config = dict(
    n_layer=10,
    d_model=192,
    n_head=6,
    n_kv_head=2,
    head_dim=32,
    d_mlp=768,
    vocab_size=8192,
    activation='silu',
    norm='rmsnorm',
    norm_place='pre',
    norm_eps=1e-05,
    positions='rope',
    rope_base=360000.0,
    rope_fraction=0.25,
    qk_norm=False,
    attn_scale=0.177,
    bias='none',
    tie_embeddings=False,
    parallel_block=False,
    extras=['paired heads', 'exclusive self-attention', 'value residuals', 'hashed n-gram embeddings', 'an embedding shortcut'],
    init='trunc',
    init_std_qkv=0.0313,
    init_std_o=0.00701,
    init_std_up=0.0313,
    init_std_down=0.0035,
    init_out_by_depth=True,
    optimizer='adamw',
    lr=0.00132,
    beta1=0.9,
    beta2=0.99,
    weight_decay=0.1,
    lr_head=0.00409,
    grad_clip=0.5,
    warmup_steps=395,
    schedule='wsd',
    decay_fraction=0.818,
    decay_shape='linear',
    final_lr_fraction=0.0,
    batch_tokens=8192,
    seq_len=512,
    doc_mask=True,
    z_loss=0.0001,
    train_tokens=113000000,
    steps=13794,
    dataset='wikipedia_en',
)
Each number is 500 + 25 x the weight over the matrix's rms, rounded and kept within 0 to 999. Layers, rows and columns count from 0. Numbers have three digits each.

# down: layer 3 MLP down (transposed), 768x192, rms 0.0605, rows 727-767, columns 96-143
# up: layer 3 MLP up, 768x192, rms 0.0844, rows 728-767, columns 96-143
down727:524533500499495499504481478492492483531491485496512497519497488509494495510526490442484500525495513462501476487519511507525477472502470506511542
up728:459503516483484442541506492495518507505499472495488487560535431538539489440483451466495491454531452476512452559509456502554522492511508470511523
down728:542546515500480513497487488551485540461521509467505439497508444510504498509522506386533479539481528495518507471457520515498473521540525485531582
up729:516522504470525518519489529501507555504557558508439492489452501507485502491482497508538516499495489566489549490503475460546488507486453548513480
down729:475491491508501544519497517515474505527503462503491538522507474489531493482527511425495498479515527437483494481497528500441515556534545485507494
up730:489523486521501488501522511500507477524492506522485506490503485506499471496532512529507520532488523492517494487502501522507523503494529503487455
down730:511503501487499515505483473490495514496499494500504496503509520489495520493480493481490489487508493507483495499506501500513476491489470501499520
up731:493503523481500483504520500515501488511498491488498496494507492521506495493483494507506515497525488505516502505497517498499491503487522494494473
down731:500500488498489517496501501508503503515504507506493506504502508486501499502505503489502493504493499500497510485486487498508507488506481496509505
up732:502495487564481500523497490506512528547526497526467515508538466504499487508466501531496546466492545485496536506554471492490509508489507499518491
down732:514511515464508503501499523519507450467473504490515528492480531494492531504541480403493460543510493492533457504482503491540514507498492503453518
up733:476474519483514489500498467522534481518494492517494461495480498492466481498486488510503550528527500500463509471503479476476494524536486519512530
down733:524510473508499497508510503496471509463529502483516518513512494501500507523486490476525480475493504475525484528484511502504511493464512485472460
up734:495512571518490467469479503540556577524493486448489509523465501487458482504460497481525548495524531519487488489496518520423455505495502520491488
down734:461478461452527544475482483480446394513466480537488469507507499486535486540529514556464512546466441456515465504464468498552585493507466502537528
up735:496505487539503491525548483478541483525500467477529475502486524504507474534490492520543512469504498466489486510501464467483527481488498532493482
down735:519496514475481500507465516513473509485504524530472514504508482496492519487518499482476493507508514506523490478509504506505500510512515461515473
up736:466508482547494509517530503523557509530505549458517566501473502504508492489495494515511516483510500475469445488535440550540531548471499510507501
down736:483498437501456470472491503505449508537456550538495489471530464519495511501516416550471485473525509535556557535428504430537487450482465470483501
up737:573561488512480498527535543495480514488550522519551457504514473535462491510467530480488529522506502519492549483501480486540504477480537534499497
down737:441498507512497454454500498481513516491511498453506478465457480529474526507497472457498533493487474509479468455523462510525534497494484469416449
up738:566495540511509508556488486513523538463504469495470527521473450506497489460469503488472504489493532521440515541497502519452522503522500457494471
down738:459471469573472489459504451495535437466461485521483528455533564470533502546513509507468544547509491432513496486517484496518461522540472522495511
up739:469459570563509480501493504516481458556526519515484545506504526499467495453462452496472495513513477509483479560535512489496505476532487482466508
down739:496516479475506507487483493483476458483518485502484476521461487481514501515497520496524493472477466488516505485520457503515545489482512450484478
up740:522489488509508487498502504478521500492494462525527502498492515505502468499488516522508491525522494517496499511531520482523526490482511526481494
down740:495506506506493513506492490514484506497504526479502497510525489489483517504493491479493519484496521481490498498495485512479498515511498487495500
up741:424509473528482515495529509506472486508537430512476486590469490508533535467465472511548475460502468490465512499531469480474491505560493499485502
down741:537496548469549525532493537474497549511469483509533509467460514511543458510550500485533537497456543522523564512523499482551454463505478529505515
up742:533506537494552416494501484544520532483480494494492516498518549503509501501519519494521542450563522490513504451534483482520512557523475536483515
down742:463488497473481610479487520435484464520533499445515478503516460504486514505500432502466463558458480497474491529492487492485538476487512485469448
up743:525495536504505488546520480507501516501523525487502497523494448504496494487531460492461489458519470502492526479495514495443482511500506512412492
down743:523525483498499515444478511527482471467509471517470505483552550508511476484467531491545574568480538485481462518525517476550505498455502521597492
up744:506496501514510505503490510490504502492509502499497494491514504527490491493490492504518497484484489509512504496490490494485510520478487507502505
down744:495506499493494502493509492503494500511505507502498510508489489485506501492498508496496499516511492498492506506507500507503508499502507492488494
up745:488510499472489503488514492517511484503504475474493494499473492503473497495516485509536498503518501506515502471503483505511493493510516492528490
down745:513503499519512492498472494494508500513480503521505517493517502511516495491497495485481497503503500480497498514500510490492507490508486505500498
up746:508510507503507492513505499499516490515498500492511514494502488500509499482507483509507506509502503485493488514498498499483498507496507496498492
down746:501496495500495506498509499502495495491496496501496496506504509494501500510497498494491492503508495513509511484502501500513501498497491506505497
up747:551489498521531487494530502504555560518494479489455485510489484513448473501468483512472500535489544480504531495577492468491498520480463499479468
down747:488467523479486492509488508484478469476502503490537507490492509487504527499507521472524505458513449506509494508481487510518484499497547510495507
up748:495483509490470501525466515491581553522502515535531503512525520523490476489563478487528449508530523463534524536544513432532483481482468511482467
down748:499532503499537509515502498527434463503490482457473529473455480507507482516492528484511549505493517483478517489491482539459506490518539498467507
up749:478525470491483511486513543513473468555532507489486542532514537534461576521462541489549510478521501502467483484490491497489496472488550518474458
down749:499541495464509481475518503542500508527475515454548516524533525540500485515458558408547520493536521451452506462477485511482506485540563526497475
up750:486425412505488547421505540514494523499506488522530464474503491513511492558503516490486506508517483506501531492502512452532510510453544514499499
down750:548548538463495495498548524497508483527499482466467524518525469512482523481563469521496470480499526501494512520505497504472535490505474552509520
up751:545521551417511497547481541527481515512539516535466498507475513544510486461525488460468467484528509546495532471513494536538506566510494486487484
down751:543500519510491460472489601539455496507522475526497530568516471505512530490548485380445518460562557492483477452538485512534518552548516412461470
up752:525466501464490512498506539505484544480518483537519488499500495502519484504525506498478494511524505503491509504529518526519490507514491484509508
down752:487526496529497508515500483480504472508509510485476514507496520494476516502476501476520500499501514516511479492479492494480490503502509520496494
up753:480550476512485491502507581491479512534520545478502451518490499515507544478455524505469522462483509520477510465513498541532502437509510479461475
down753:516487501468540507459469495565518507475486498514490513483474495476456486506523489450515425476528489543490459497492490472475523508484494473520488
up754:507519491469541547460489484507515509494524551474464506523447534487546544544527497498532529534503509571403538521515461465494530544480513495502479
down754:433507543493511506491515461469518535514524501467472548506502496510463475449487462417533505449536488492505469536562491503492455476499494528464547
up755:492475462513522535510543504542468446492537500507520489538510507533520544522571457508508514478529431500492511448554481476515506548468490527544495
down755:504523506453431489451501476462412520484486463493535480453509494532516455515456513429477552532535542480512507525554524521457492480468543468494495
up756:516436581502507531481511508536520499558574488474493538517498532490435480505505506469526512421533445436468466479512512506505524481479509529543530
down756:475549420481503498533456496449535506471441502530467466529526481517532530492499506515503466529521541540533507500503502491465519516493490513450468
up757:513517480496463539505523534517510473524506485544500531505548497514487483523514525475485496448536467495510512507484458468470498510477523402557490
down757:545481532516490522523505548502545432538508473514531459476479563548469454479481493408543534463485502446530525437538503478451480460541530516547464
up758:504467510531469415498518494523523496529506506503485505521474550503514486494448476497526513423533471457476502481494468511456474525497502504453491
down758:495509496484498586480496448514492481478424501510540493477524475511511520474500509458523490531499508522509497525537483494515555485506514484571493
up759:516528522483486479458473547512513435515527515506453485485514488537503512470536517488493496498515466546470534552521496492500510494492529512506550
down759:493470480488506496498442550476495530486500492519486522486481503497484484509537512453486495485492518466491504497509500480469523517547520464479487
up760:505546560448506505482550552558465528523500531495484471500520528575516479504467468507472502449516516503496496549558498514454498495530447509504499
down760:481502438536490505536448499441551465458483516464552506495503509424525538540516490425494493531482514523512460525452510450501449474476488496492500
up761:521507478510510511472553525496530558518529457474548469541492493524517460549526542516549531485508526462497519547573484481515493490439520527514495
down761:482490516494579482489487491504485511499472504506472515461560486450479485453457495513551476498518488508483502459476515517508501504517553505535512
up762:508462489450478510483485500493523498531497527538475546503510498536475484500459495510569575457524491455512476520520537534514498506475455559524463
down762:509511495529496516489541504508508534475496460484495464493504513491516468475526506420509495517523519502478489513509506503471484493519517448486556
up763:453464501528518512513517500533460499470538517490517584515464496489438446459542516487477566513519509477468508521520513506414502555556523497541447
down763:446497499519583498473506499475500489469467442519457573487535455438498514485505469625496540449504488520562507454502533507526452605516492522470501
up764:505516515484503523476514501505503467503505455497465481512505492514483496484501506522493503514516491496506511488502504489493505499501510500536470
down764:511488492502496493501504484500512513491487523497520522488494500490512507505510488482510503477496517493512486502498511503521506493502482504498523
up765:451479545508513458512487475560547525521528494530505483499538515540529459435516483479510451544496495502452488553508506511531513465486513494469520
down765:481538556467488465525473497482466507486502459495474474472489447527488470517496442573526533478545487478448566488442467531495493507479496490423533
up766:496492495500514499496493503508504486502487495497492494494512513495505492491491485503511507505484495524509509484513506488516498504491504491503511
down766:506502512502493501497502490494495503494516506499511509504498488507499502499488504491501497490506504491492496510490493509498507495507506496493488
up767:530472490474465506501468546515517512516479511536514483512503517512500501540474496499472500488519490460487499513517512501472509497488484561510485
down767:492519502485533483508513488493499490496516477488485509493501481480473498467492517469527491496469519534486507491484502516496502525519501470481477